config = dict(
    n_layer=9,
    n_head=4,
    head_dim=128,
    activation='relu',
    qk_norm=False,
    tie_embeddings=True,
    parallel_block=False,
    init='normal',
    init_std_qkv=0.0156,
    grad_clip=0.5,
    final_lr_fraction=0.05,
    dataset='wikipedia_en',
)
Each number is 128 + 24 x the weight over its row's rms, rounded and kept within 0 to 255. Layers, rows and columns count from 0. Numbers have three digits each. The size before them is the row's rms in percent of the matrix's.

# k: layer 4 attention key, 512x512, rms 0.0325, rows 225-255, columns 0-63
# q: layer 4 attention query, 512x512, rms 0.0347, rows 226-255, columns 0-63
# v: layer 4 attention value, 512x512, rms 0.0261, rows 128-197, columns 0-63
# o: layer 4 attention output (transposed), 512x512, rms 0.0262, rows 128-196, columns 0-63
k225 094:103114134108141126142104112084141134094147134167105139108130148194109186127106139159159118151140079175149140098132094119078115146114121091129150113098191093117097120148092110138156146170125156
q226 092:140146140178128130174138150119113082120134162113137092170156161139129118184144129112129097065142102143050117087119132160142135092154115102135123098157147118115120135081117129125128131124137111
k226 102:143139129135137104145141118136085117123099105123145078132185126109132070182143134122186136086115138117115147133134126123146149111131121111149098151172139119130136121146102134136127127149124134
q227 086:139138109162131133130129120100133088150174171130190157152133150137180201139102146133104128115126148129087134105106122101149129138165145115117121114137114155147093162125135122131099153176147107
k227 093:169131132153103128100135144129120102155134133102160110124160152126144154119098137111143150119126159108172138154104144149143093127124167125146150142141083154164143151106119129133129096124134140
q228 090:099127134087112168108139157154125121157078109124143154175146149119203153142144155151144129168112155144171125148139152151139100149110095142115101098111126110115137091133141118156136115144104153
k228 100:124099111132124126131139139156136124166129122147090113126121163110153141118141114141114129153127128132108144140079145155169091148128128114143106151140118104145118103140107151114112106118097130
q229 087:084116118141142156136153102148150098132091162112140121090177164137183158141094149131124144141092120161118148175127113157148089127118161137144143151125110156138109135102139099138123133151147165
k229 096:143116134133114126126115119141109146138126148117123104136150145170142171114137144113110141143098112182154126135167124126134129112097130107147161169121102144133110144150177143149115107119118172
q230 086:132138084131163171110136120156121069160108147147121139130126123119172141122122131150114152154110129121124140164120127096153130121127128131140143132132137114116122112092123102101129121126072125
k230 092:088110131147155127107126101141111141150137134122158110140134133136111181144115121150161135168143121108152119130153103125156112156103101134161123186125122148162110109124120154131125126150145115
q231 087:182159075125145132140154145131114172151159138125118091117162130128115130088111122133134132177171161090094143063122123092125130162156168094130117093113129134122132116071143128097150158149127120
k231 092:115130100138150123140125153140119138134120146112142126136119143058140152140116132135077117127129106112139102093102219101106105156125128130124115125146076152097140132144155119083186130127140119
q232 090:096117167129128137147133146148146148112122139152107164171102139112135118151100120097112173140144152118105057140122143134117081124110090128137103111139145099105101143135129056140126103138134122
k232 097:115120154094126154127134134095124108105122124152114122170116157115145120107106146151067125134151139154105120119109154146067086150138126096117125133126125109116135121122104127136112131133149153
q233 077:100143136083136115110148147158166098139106115119107065149110117145118135166152157167161121135154168149173171094130121120114132117115136148133114154147167115133144119139124142168171128104104123
k233 080:129115104128116141161133154152151097165130127164119082129134133149169082122171082136140118147097153100118152115102096120175086151151132124150083112153173091156087128148094129139134137083113149
q234 080:168184127155167078162138132142105090147100112171121102121145175136159092136137158122120136121074148175131107100138131123130091137134122144135108193121147099124145136130122122190130133136121178
k234 088:104136128168123141143117127154099134177114108137136114133148132107115137163105125116135134167117118126068110129110169115187102142148099114136161163137088158128105101128155112164140155133105142
q235 080:131183127124091100127125111148119092130108149077075126148116076148131160131136185149115173141163137143128148137131128108140125068119162137100088144133120116098139138113112088166139113105160084
k235 088:120150135097135129120162137125144092161111110171117092167130105191133160133133115118114108146133146147170140110085047155164156129136133170113129133158150092119116099133086127121126133159102108
q236 084:105129203084133140114121110140156163121108123122146156171165151150142101153139167118095121167104147146137104077148108124135122128105146141130141140133132140154091141117127082123108108138166131
k236 090:098137142146135117109091092129173090137095140146137102144138126192146098096133144144090155142114117112106121057143118106124086132131138073133150146141141088118118142152148133142068129140130144
q237 092:146103136133134152110131112120144104112132107076126144128137176121137113136117121123096130141154158125094135140142134135135124117181158137170140116111105123119140125084142145085085143128098151
k237 098:129102108104113094095114101137158124140120130068109132149111104098146122094124109120051144131135134135108106152192145144116109097166154138109133118143111103143182101141178121094132116088124184
q238 086:129069079120140143133140144147154094165112115131159138153120113130096131134143124150139162138103162109127103141130128134152123119136128112124139183091143148125131128125128076165141124105146136
k238 094:135122122128135132125157151147150090144110124151108138150115137183127119143129105140082153144134114125138128119114072155156141137124139126145142175134142110123147157159143129135148100153147162
q239 092:169089154150104088146117104109156139098124142129154122122099145118128113134108143100107173126126099143091107136117122153127128091119102140135134153120147164109109104138105183144140134121137132
k239 099:110102143108134114161147102132116113096122128140128155131155153115151136132114122142124143089125122134142122131163111133113154091130090104108140121160128140139142117106095152115133112142107156
q240 084:119122159135142126177125144137166113147122105141102090159119148139121125147131143165114156082082140126106121110123103171148108112147124114151128146147172103153116137099139101152158156137106169
k240 093:123128142128152139154129189130139164138092120134137138135139121136117139131129129148083114116109134123089133123186160126092117122134117118158155143153099131136140134135157095137122140147129141
q241 083:100138096101119116063153141137147160140135098107049116111104136117121117105133122083111124136136134120104122164129126114152113135194173138128099142129146116128159125115133149156121120077088153
k241 095:140134093131137116142166122118124127136139128127107130109122120113114112150126105133061111155131142134089119098097164139071092137124142146126169133147103103121130100135122132110125144111113122
q242 079:145127110158142103145108146163172049144106113139114161134145140123139168167096137151118163181103101093135080088113112131105091133149147105128138121137143115136115118120132124129134150153132108
k242 081:107097165142134117088096111083150105182113112116168164157118163168146093148142150127043141140143131140183099117150130145172137170156153145133119146120171148140110109150161171111130082139126106
q243 080:128161172123124095126124155134105105105132131113082118089105138138118180122113149186119113174115119128108153113142132140103138091148161168128120158104147113125137133140136157125142158115123138
k243 083:122153114108125128114146159139126125162119159117105109145144095110170147136162134112065123149157117133130116123130142127191125130155151144134163120154129107115097128134148143142116100118058129
q244 082:132118102081130161106110099071103143102131120099087165123135144125129157094109144147125128132124082139167098107151127132115158109108168152108151104124118160129121099173124142108104179130144111
k244 092:110125121118139140139129107142132180102123105158102153136124099106162174109110106132049123143124121124158132120140167142047118121132132100083137122107131130136121118130157114102126147138094105
q245 085:138131119133159132137088139125132118138122153127154160116143136146128136120095123136143082127115091138095100099130129139134146115124158133188138090165096121113114110107139139111119159118120086
k245 095:139155111133133137119154152109099164128141101136098139158097122133123130166142134122072120123124120131149126122165152166150119154143160124149094114125090149126160106156202137169112178153157102
q246 084:117104168143135143177118126138126107136141174110118172141180141133174141165107183166102142130098116142148111137126116161146119137169127122104153101147101149149115122113138130143091132132126124
k246 091:123112136126129151107094134120135121154122091121112145173120158161171142110122142130175105134104134129157128160198092151163153102132147151124093158123145148162164141144159106169108125141146156
q247 080:087108153128140136150100148147111155151138187119135133107129157169140159167064146180161128141087105111147126086138105134121101167144107067123153120098087120124063102116122142117134151114115097
k247 089:136100094147097133114101161137159120135142137121160115166106154160139134157120111127193129139135126104135144136183109135177141130142120101112078111096147129143143103137141126137133140130151133
q248 079:156147126120118132165140138109144122136100159097116111166148095127150112117105165120108149076137144156140118122122129138147122110189151162162121100112152139124181139077136146157090144150133128
k248 086:148174119141137138163127168125105129170118087100137106134161119111139083132136087105091126095114156109133129127105166139171107104127160134153060165125124146129150138111140134142135104154128143
q249 091:125118105147173109182110114097115114134134156105105124133107094118156143130111146117106158129170110118158162107113125129109120161158083111124128106075149125114135118125132141160135103134142103
k249 099:125139128143102116121082129099132093158117116117129142096132109097152116116130097135087147118146154121148124106073173128147110143137104137099094081102159159163127104116173118145152104083097158
q250 080:118120143146124141135129110141161082145080119131091114106146137122165122125152103141128160106167087088072133097139143106161135135169173139139151158149129131111099114107133136095104118087105124
k250 084:117137140139133139133134109153110127107139129086137124091130124073120135146130140122140144129133154105090132115194157126128150138124099111137118153169146113167113154136129134100120127104127135
q251 088:127078154144100122103090097127135123114131131106171126103128119114140130142106165118111135183102101129150088121107144114123132114118119132167125122110142136128137129136140157124121154144123141
k251 101:146119139127106127110128122130162112141131126099105129140104139112160125118145144120054137140135157126128100137148165142086115130138138129108150096107109123132139115136153140135123107150121147
q252 091:163156104093106132086119148098135149121107092139113121122143120138168123054139125119153113149163186144104162132127107090123129137141145095113110091130171103110129165118134131099146128121136107
k252 096:093125135131148169155097128144170134097121108098099143131147127176129166102118151141173083142133142148113128103119101111078128141104146080143117123118148131117119125170107129109138134146106140
q253 083:139102125124103147144130088112129147144132121087111136110107127113121132093139129099126134114151158139111148131138147124142115130093135105163115102123123163140133151120130148137135140172133123
k253 088:127095138132122141136135121204129132123105111143071105088122099117123141125141144134133110122104117146124134115103233165100131119098100103127098140139114142124115154130126116144107142142151138
q254 076:122112145108170088136166136090131140152101110170123117178117110121105077135147090101132152101133114156122108139131129148159134188130140140151094144130110113086143128102107151101156132120149099
k254 090:127163145148155122135153189130139111145119089171135137114112104136104111134108127104143118094126148107102133106062174121228149103133120160141099134143108170113121101112152127119111138131129096
q255 077:147107166128072128169142119150151132103115144116164057094128168141084103115106170109137151121151161140064183121102129151114138103112091115156123090100132130136148151106113134100135131127150146
k255 085:134133138122121158135085137127133120148137141128150114111103078202143068145133117129208151100133148155111153110117076123173164110158110120125108105124176115112120145124125148132134099110130112
v128 101:136115192060098132106123177134128118134118126077149124145105104136108093113105141116132105134170131132134074117129122101135148131123125138112117142140154137102164131168127151171104160124130095
o128 106:150149091168127138151167143109163122138151101118133126153159125151120157143098134156084105126117136160129161118127201145121112142079135092120157160131136137136121093114161141091089118152152155
v129 094:135143108142129149166114109137092132124110105134131118127143136121129098103125139140110111173142123163119115139125124130119113133184088150156133144115128124176148140118133143123122115154161132
o129 097:115142120129136134106157130090131093110151135116156131128154154122182115149131108128130122142123170104158150116111148115128133139100159145132116126132141121099139124119163142138121109078133118
v130 101:108139153142204087157116127135120131114166110100123134150107159134133131108138117150131144132093145118146094124131137125122153116108142170107118114138134078204151116143129125138145133122121164
o130 105:126100128130130109142150124137140120118135146176133129133106115112157115102148131104116088140123138155127126158147091082142093119126116132085087115084111119088172132182185115110126101125123100
v131 093:112082126113118160104135144106104099126127139089095114097134156153109156128106135116114115131126138123119132113142108141130145154108106096128142129118124136087106134084126169107147092080149143
o131 096:140134127164144137124119135117124163149128106148119135149180079069151145138156093120127144128108119106153105139137124129112089149119112133110143108134114118141126110115177153116149104132149110
v132 103:145108073116056116075111127125114117126139149099170095136117102148077169078129127159151123122129169156078154092149135138133100107077155138104115133128139079090120130111125111114146125126100173
o132 107:138150143159129157132135129139116140161151121119099106135069108118131136128102104149086164159122093139173127109097134102123164163110110142119191134142131113106128148103135152117128149134113130
v133 097:142085136090097108116154142134136117118149113097101178095099127130119165113167147112125160146127132141158113104117117167123151142163096161100131134144110119137115104130121142156082171168109106
o133 103:114155107156161151138133111114124149127119131140116107119111133077134116135085151168132116141100127126129140147109119139118082137089119119111115131136116169093113145157135120155146168117110133
v134 097:146110162139129111134134121127138123118127163144169160157164119123066133151155114090127118143148143147090098188123126132125141117106136177131128141110120123141153125118121133104147139118109122
o134 106:121128130159129121126130120139109158122132156147111149118143149120130103109119115143130121121155120146107120104159149080151161148087102067136113140121146144121139124133102183139124106108131152
v135 097:144149095130190125071101139126126094119144108106114132139070138137106115109150105121128116104136128092171162097148133171123136104116116133150137143088097088136115140148128100142072110116150108
o135 101:108143099145186149160167148127123158118128112112135183126096131116098141096105148135158115105140130139114125152120102153124131165135138122129157115144141110116141163129126127120164149108100157
v136 102:170088106097099126150119122116159147127142126089126171136135112136121119120200081112134137115094151152165146137111106145132146122168141146122125134124136112093100065158129150095089105163109121
o136 104:174107116158147113119103119140125140148152133157135154122153170085132137142150155104103172074116112111116150128166198104138110108124097118179136097153086159125137138134148114129119166111177135
v137 099:099151166125113125124138132115139101127098135109123133145111122104136108119120126127117137151147097142127126107147123095145135140132101150119109172110143176141180132134120068138149070105144149
o137 102:173158106117141142115140120137105143111159118116140152131136109194116156139144139119174139134091117150133110172090079178134152096160129133133112159116076108099137167171133160141174139120112119
v138 093:112104166138109119093153113105108196139123129088156139145130096118159118119148161123145134102102160120129161151110147131126115142116131136119125139137118100131121106154136165182074092131129134
o138 099:146161170148163107174104100138102113163139125152112104089145115160126128120103098119100150150135112129106135106165085118158160108125163121121112097148130171099144123130134103097181115115135131
v139 103:143135175115151146168112134155121071128113107147170125095114154122146130129184131116139097108139169131152098138123128160127135159075101108128127142100117112136128110093138130093108141111115141
o139 108:141121124098078135146127123169154146118110095093102116083103098113117154098118091179118110182147107112098133135124153121103135122138167106122152139122111079111137116147190130125182156101084137
v140 100:110132143108107109132116127149102097126142123124164151080136108109121120123144109146112094132147178127094142093138113141126101107178126115167123137164153103131149093169127137125088182167136133
o140 103:161156121153143120141125130130149121115142123115126121115116137129151140134148134167139126168130179111150137120113148095123139151117127112139173098139124131160119132088178158134127134170160084
v141 105:122137101121095114129133087127136209144167122126126108131139125105131107146102131183108108153113075095138157140124131162123125138139106104132131137122100132151129094147124147127104165136123110
o141 109:143113142122111165078131127106147131124135128138124102133139096180129103111116139094165120126104160138114142139116086104105095164124149097124105103148190086085084126149110104124149108146136140
v142 103:149144124149151129118132122118099138131059169102122169133104162101118134120130167156129080116134103136172107146144136111124108160110113095154111124148121117165156182119121139121118093146147084
o142 108:111132123082129141149113149170139107165147130111137134136098097096125146152118104126124108125124167116074139147104140161162134090148145106125109154138164116167159103136120169140142193143068155
v143 100:092093141110113111102153158127126162112092103124096150122150093121167114132129104100126157131134135108157128141130129130123101114091118115101122168170117145127158177113143140130131128132125118
o143 105:130124151144141135146112113119144104153134132104131131138175141119156131158115139123132137120079096146099130121170119103138138142176113097115091161139120131111161111101082156123088140128144127
v144 100:134118137083119147106098144082150098116114126151109138148133110138119094122101086111125129121163118161144153186119110091133148152152101141149131082133120144135104177115136096083165097089131103
o144 106:092102144140159123177124135084142141098118154098127125129139110149153130139166171126104109110141131079096108110103098144123150122126083133129127080164101159138118111124118116141142144121143140
v145 101:102124136066161097137119121159154139128106153114126158138100121154079143108149090153135111123119066111173171127119133116133137120159111162132140101135140121142113090089124186169136123129102075
o145 105:122161107176126172143118123127139164130132120150136122065117160104155155159126133143086149134126163155069068101118126071151123127093126098161090118132156134159111159136116114097156117136093125
v146 103:110159140106109163093129145120160149135134165117133118087127186136107135099145100118108110118150117114131129144147129111124162140147113117154137121166116145089099155131137132092179120116116141
o146 105:140135136137133141157097153113089108134122132128157113154103115146133173174127119113152119138083137138106113112115111159129133138149148128120159126137137119176152107096089137159078140162095117
v147 096:156132163144110138110135120166132168120124133165123169170119107115152118125119117150120077079148106153138096110159122135132138133092130144080124129153130102164154123135132093132112108074129104
o147 099:143142106110092138170144119108111096119133142157154124104120140160142156092148126099101117112124139127123131095111128122118138122144135110119131111092171148125103117154136142136138133143096127
v148 102:179157132084138087151135098192117082128097155196112126152117165123123114118075159113102127147104130110112123155139143133124128105142127117118138149139124124146132064147137132146124120125108113
o148 103:125166106115139120150134123123124107129116137122109078103137126172113136164145105131206145141160133124123113126070094135105099115110164063107170135099112148139150144128088134127150157090117153
v149 094:084171091153096140142136115148124110136152138115135135135163138112152130130108133095116143131148115133161152139128124139131140153172144138093159174103124142187115122137136122129068091120140153
o149 102:192109090118117117134108106091127165131103113138086113063122149135080116179115117150067127117161121126104117124127113091129135101147148143152167086132094104153132143145124153101119164133142112
v150 099:099133130107122125119099121175157165127153139128110127126096124137126090135085139162138121113112098102099176150128124148130084126150094152099118097123122109161148138156128216138092171143121097
o150 098:105145146160105161144154146099111118100139066108117083127122144105146106140154121136068141187112165164151103103149120117148168162150157119156048125110193101144156119179168105092167087115175105
v151 103:133141155168106120142128115108112188131156082168194111113119097124105126136130109140124147105114189144141139141115136092125130074151124136118116086125145135110135091116137132172151106123100150
o151 104:140103109099120142107147165165101116127128137144106176156123122155139147087129127161161115125119104091147148105103091135111141122115143124142084107081137137166066146182095088118098131119174112
v152 107:135166076171146118125110129132123132113175107118134110049098125123124165113132105136127114121137154125117145134136123135125169127089144078105111147173116154156147102130134132157172138142126139
o152 108:144130132089107152129151134155113140113162123159112132139153146106121116119118093147072116137076088084098118112110149065158144131096126108111094116125183119130126106140096106096100132117139129
v153 100:147119136159139143088138161109159095131092124166107138097128154120145134123175112137126178136153149134116160106136113087127103115113159127150130129084132142086124143116124124117167132123107130
o153 105:129139103139165148160123107126095109131128114111152141132113140116126130107090165119176158137139127081108115157109170117161162130133113144129129137162132148158144123180136144159149137164122150
v154 109:185103159090107142121127136162108119124173138134110127099123175132093139109108154094123133117111108143094093167127134180121109148148187128147139127148105155146109145051130131139113138148126130
o154 116:097132144160119140117110126101126120123118147119208119153139137134137121104127099078157089136136154142127088138154118102132134137121128113129141136120179108108149134146100091131147102144118133
v155 107:151119123095130123144127129051142109125100134148154099127072120135141150122128117122129166082130136129147126094154137109126115122161166110111125110127116127118159127124139137160184121120110110
o155 110:085137094147146100120143156207132115135090165137136131136128141100132147107116105141175134160135101115118110145062100115110144118149098125150120117099134123154131142100054136133095122142097143
v156 105:119106154083106117101123135150078156129127125113134140129083112144127070105135227147108096130105126107159094099123122130126150154121098101090127156187143099163086173139131131189133125150123141
o156 108:106146106138155105135144149102094134109121134119101127145139159094175116112140087131121143162119153216162145167085189156109103145116129145161117159133094134104144113141113085090123112100105144
v157 099:117113122074136098104104115138164131115072116184150125112096074123156129133137091107125145105113161128178140081133128107132090099147114116129110142172154109140149113146135160203098111103119119
o157 099:137120101159142132124192159140127166124139099116112127130133167166136116110147117101156131159093108160139146143114094121103140144133099113174139107074097120111120154140067089132100160138158134
v158 102:100093121135151137147124126126109152144121123160102106143067123138116148138169107099143119094149126110102138087129122106130129135113131105152134146142159113114089138123117135166162187136111138
o158 109:127120115137110123130102128156167167121096113153091216116124108120115136085093141147159092112140081100110136121133095109125117147122121132140158145092103109110093109070153145093084052104107114
v159 094:147140097173159156116120079118121134132117121167131085081144106135152153138119077151135138129124129134122108105154127144135106127138121152132124148122138106131137113128125099121095140111113200
o159 101:170133149121101126118149126116140054141142122124150153114105127138114136125155150124146119082145155094148091143107069123139101117150115143133167128129078070119077140101156142136111114151091126
v160 095:107129096127120114098112145076191122150116088118110056119136126113152127142112094153118083129202127156119127112132133140126124088108104120140119114166131143145137112147133118106126155126185100
o160 095:138116178131099142123124153141105144134157116070121085176148097134147113147097110115210119160122100088164128116120075139124143091178156149090149110112201121134180111128117129144162123154100125
v161 097:087173140146137161117114137139149116139128074102108147107091111119189138162135095110137161136167100139150137217116139116129098144129130150078135141097148144124116087117129128112116136112149129
o161 102:126120134125114107153154127100129111148091158090126136091147190161108121110127105125098114125128135098110134068115149109136132120129117142143147114138122138156110112087097128123159142156123146
v162 096:145081144114065132138120096125132117137135102121132147139108124141141110125166179104126154099111114140135138160127137156134123106161144150134133117128127150110127165129127178153058108090136142
o162 102:151157150179138130144132127113086153117139099146191168190145125168158133102112103115133139104124116149156076124101123092111114134125100138153151159131162117145114123111172141111120175143133143
v163 093:125114140137166111174143135128099066117173101088098121115168112132077123118152111132113138148110185143155184141143116141128143094129111108151140086130109143085136121121132208128119167120151172
o163 093:089106126167104154136156098114120119115154112145142127122123128099137115131141155131140116146131133118145091144118150098145112126117135145123103133145105099174137165154127104157109110123173097
v164 100:147128148144137135173147155142081164136108126196125164152145148136119123149134135133126121112142124085153082125111131134123106090150073123111137128123122084140117144119138098137125115170140123
o164 098:123107110120089113125103142132106107106127137138151109107133113161146172110157143115158134146144170135099130094121092128125139140132133115141125128126129132136158100152136109114114140113109129
v165 092:176106135062103146147138138120152129160125110148119129140130123134110137136113166123133106142155111086152098091129122133136149148129144169136131071111126113087077126125134146105112099125107108
o165 094:090147123170118172104133099107098112150155137140145148131103107119107141131125145113150173120141128159135134157206139162142097092110135128137162146121134188165089103132139151195154111107086135
v166 088:145154111116093140134126150096167105125101114095142142173117124136151154139151115134139120106120079140104170132119129111141118113149106125149127130079117138121102100117126157097117137138068067
o166 089:126115118120167085136122135140134139131096128113148108160109122088122111163120098135101146115151129090121113094101169163130145152116136123096083108130088150122079132114172155151149153127145122
v167 096:179094138108130159094129122136125176130101124118151164116142152151122134122148178117127102105173105117171089138115115137114179149157131144113119102119113086162116186087135131115126154128111137
o167 099:135118147154129153115182159125111096122131127133120144119146104053132133126147135140159115105143151156122141105143163171095157125102130128118164110148118160094137142106116091158146111088129173
v168 093:138117104120132121143128104127157124136118115122166121147150112118122130143075075108137100136151148145129125139130136107127103191098113122157123159171128139126118161174126136128119169146142130
o168 094:110098140137138100132114154159113124140144118103137126092121129164096162137127133136123134156137112100111128133154060112144149161170108132162157111135103122098133119110163138108113112104149162
v169 093:157094134098122116138105162159140144129117140091131134089114131137142143158164121151139095133110126094082074102138121118131139128141105102122133166154148136149132099173130160182117155092096113
o169 097:142118143135121095120132155152125162154118148156116146136138143067135163116090108086100129152090126147117147184115152140087080174101118090154190113087069119063155155112152099102100093180136106
v170 092:103130144098110135104128169120125125153137122139104166143121112118161122145087130113121104109155088107133109143123113142147145164114126125165114119152130146118113131186132124168093153142163118
o170 097:133118125178135104132129126133126175161118143136145119158159144138149109130115148137181116148149159169118155117067124111154146130159167111153090142122144149103149072096126160145165084151094122
v171 108:167110209126205139170153094122115153136094141155098145132118120123115079135079120123138123089080154143129101130127117127129128108188107122091128093125149113145093126114126085114107152154131091
o171 109:082120091125133151144092130144143103138108159135138145121154148160157128123140167135072138110175177126126144115154191153129109091104151137180136110097125127140112106158176110120138097127142161
v172 102:118148151157102148120142115164120116127150134099105178145141097105122114097146139112103131106133115137131077151124128127121123159128134115088129139131133143131161097095137113135101088154131097
o172 104:143153126126127158148139155092142085109150116127121147071123137168121148135126091145164153131116181159149150083148137118101168118115164135136169109124122132135101123140086135118144132136096113
v173 099:140086123088122141133101102131113170133161105093179115142170138129100114129100126131107131141087142102093124078130130100130117113199135135109125186138097149165163091164135093156148088116105099
o173 101:131133155189170088123139151086141109132130128162118099143117106106140109130129112117112136108119138157144148144133049135130120107110121116124062113137117138124156182088091120128122105135123114
v174 101:112116123138146135142132172102107089126140134137129157192111087143135110145135098120132151119136134142099139107128110104123145110108136152127120152159131116173149109142125118179077124130140150
o174 103:114113114110150132107128100165109111128143143135165130127140120149121129124149153137066124141157122156132117156141139130137075136085134095117165118148141162120110150158159109140102116121124099
v175 096:102079121110102107096123141125137126121125152142113132144108131127139095137132072108117156132061136166135145094146118126126085134134161095139129145142150106132131112175131119159117125098088181
o175 099:139119118131142094111118159129089138131093108128123146111137135134111140123176122117137136105135156135120120126060107155127105112146111159153106109120117113145132176123075144120112137123149103
v176 110:126136123129149114118128094121178181134132143091107096112131123148115112105129127098131113130116127119125095151109126156115121150132160159170129126124116158099111121125131145104170140156067128
o176 110:125104142141128130132160115156119048125153090102116153155137122114156113140125160117127118127144118096102143103127098091099131151120157113123135160131143114139108135096030118145123112104137136
v177 095:112141127138144108147113127111167135115078051118113097116094147118108139130123133101144097135172158102073119149116135154127134143126168133167128093160119097173126147121126107115130091151140142
o177 097:137125142120162138137106142107130121116150136107114181081083112227110117085090119109185089163180103139148143121205095098154122131138129151123107144138139134126147129129143119133189105134140130
v178 096:071118090136142148082104109130126083135106108101128098127087097111106132133114145113137129112136116150144127088124147123134120146089149107114134113123114173130118164106129127145157076147115124
o178 095:133115116114127120135139139094154137126145147152109129126116133152102122112155168137118128111119110136119138138173104123143163140154120164101137144116123091126113133121158121147123162117112129
v179 088:145155110113103140164095124123150115115126102129097124112146131130143129133112124070125114093102150133128165116153115102136094114076178138141109135154126128106128097144132060162153125108165131
o179 090:095152146157162148132134139166092130138144126100160160137118137191135141128184143166161096090105122130152133111093111141178146159143127120128086131153136141154111125153034123110130157107115090
v180 101:109094182161127105187121099144095137116120125089163128178129123124105130127164133110110124112094155127128083114147133120125160124135159146136126107112112111126129137152118133128143102184094119
o180 100:148178132152107119121138138143146138101141136134130119122100098097155140083108115132150082103116120154114147142081170144122171108114122134129067145134135128156148137160131135135118164112119129
v181 095:175132104110090125147112125147184110126117115118136142091110141126108146113095152168145076106148112174080108093148124159129111098129135146127128096123173136123116122177145140131107114118111144
o181 096:157125125159110120126148157120178103139161128108129137141117137186127150095124104110158128163127137142145137100140059158104163144075122122156171106122151142121121113110085127098133145168186145
v182 104:134104072089110153166102148160138154145116188148126128125141125136104128123142180120126108103153133123112139138128138134133103143143105099108119110149156130163124121195135141108140092139149141
o182 105:116119098123079128132119116096151133118144100157143184107132135115132146127161068123130154171139137150118105103108117137162147137103113144159121117098131085142123126126088150159195141135118147
v183 100:087123097166082142109134139148155070133102106148116146098168139108130123144131152084120157129156089080143106143109122133129121162175125102179126147085109181109160103146137110109153141114123107
o183 105:124161110114123076106121102084122175138074120113123099090114119161083122141137127133191149131095123127099119124108081153133119119143172172094086144150079122137163116093032145159134176147115112
v184 096:127141142093119149121053120142150141129148156075141106106157078144120114138159119080149103136171158128154116161104123120128131134126120113113138112129139146100125164118125139092108104112106104
o184 100:162095160146126103137111135137133161114112096101117133178119161093113121139133134132113121074101134100127140109143140129153091166145133157174138131122126150158095090076125107113140132101124125
v185 102:112108139107117114087103147130143144129177147097107145114145123115080153124147110189119132132173117164209154143143122121139146110113160133135122097151105193075115086127130163160124114126110041
o185 107:130152090190127139146166178124128131157126122158113113146141137151126141151117143111170140109097125139110093130118060103106125144134160163150142135134115156138094159111067153142131125124126149
v186 095:140127103103124100095088141108129103125139128145108118106077091152114070124150123139119117129137125126169116138135129131123116097096162152119111070131155118139140114084129113169160124112151105
o186 097:096114152182097108109127124162085125098139144142101144136112131062150180129107135166165130131103153119151144137084155110118124146116114106111120079121138130148122088126080131064089105125125140
v187 103:079144119097099124099114151136166152139148135106156164102166131119119119148185153134136149132074159120140114145102110081130093132127128147069144140124115117120116118128130103133133162117110148
o187 108:135101164135098165123165112130113101144112115146088141115153154129092093124121112127077162118152139155119131094171181133127123134113122144139133095120114141147128139114121137099132143158143114
v188 103:114094168160128130140118150123096154147161152136174160135146142134093112112149171083119088148110156103139109155117132118132105153127097112171125075082132149151108147122129144123159115127140130
o188 107:106114152074124109107114146111106135126141168125133145146134134115131113121113100130113077108106138107102155096143136145133146129083110147098129107087107080134128081115122132117091107100130118
v189 098:068141159118163112120125112102156171136145130127150118166119098132184133138139120138144118085137108156164185148133123066131114164094156181100124137099119124087096121113131144127090079143175150
o189 104:110077158149135113134125104163087134119110105093069120113136143112100097147140177133056180203119153149130122115140123144151151105130122103148156115093139160171149110176118107120188135119105097
v190 096:093142100132135119145146115108160148134141145114158108147132131136140156137135151133139129161169123160135096124148133143134145134122130127130111103151112134141139150136135141086159139135122141
o190 100:109143148131116122091126164119105099121129111148122152102134121093120113134131143109090102111118107109126158155094169095152149131129074144140105143127133074132135113115157160159117115150100122
v191 103:147107108130126142137123098139106123130187170121156134144170121121181154093128118151136125113130088143111164086136124078141135120146129111112119097090123093143139152144131119111129103125157143
o191 107:148150127143149112139119101102117146111129122185097114125148138076134095146152132126041164145131173110139108157104150160117115075114127146153089086117139137181161157123155132161116140121110102
v192 099:165127158132176097132160117091152123123172148118060113171092124117131127127123108136123098128107143142124160142133128133127101150093130147188126096121131121164128075116127132165110117133119089
o192 099:117122127096138101145109141161148118162130138129175121153144100156129095119096147107163121124136102143121127141083070159124177102155126128120151128147103098129119110139071139120136137165135175
v193 111:106156109103186129170166149116132102127152144102111118115152105125150135096177048117120142150090166158118160134118117107126156124150144114160126086129115110119137148082132117132133146169139185
o193 114:121146127142128141129135127150153100136151116146136127077150148108102125115098196154168115151129090117161140166134138132129132115151129119157116150145107112140152151115139114125139133132143114
v194 104:159061129098165145221124142139097157137135084134135120161126121141137131126158146138121112125097163106129100132144133127135143119153176137131119135143115130105098137141115135138152110175146161
o194 108:120116092157135118082142126118116115126138121124162159124122137106192127133133112132132142140143110156163129132107140156109116131108129117149108141136103092149123104113117142125108087107111092
v195 100:136121135096113125106121134127099158141121149116112136098092154107106112125112157107134106155138090092156096131130131138142121163180133115111127136134120136172094150141127163141100133133177155
o195 101:078126151153161124147167117085185105167150160111101134147090138140127126117137104123133119137117155116129219112172075129142123113115125143138179086103152115103151124114111103159133118126087116
v196 104:114147118121116105100109150121119112118076103139132108129105106120086087148174081116117174148116096119131062095133115159133172106097142127127133149126121108133145142135130100112141080093120112
o196 107:108160133136169111142147141111112127116181163137092101132089146131136153119123122152101148110120149145115111152175123146101127151137109089153116122103118160140125153158090147123118105138103139
v197 101:161133117114096118084149096154102075118159150168134107082100083146113113130114102137131145184092130101176105150130118187124134127116126131097127109120117085151112149114134113137095120149147105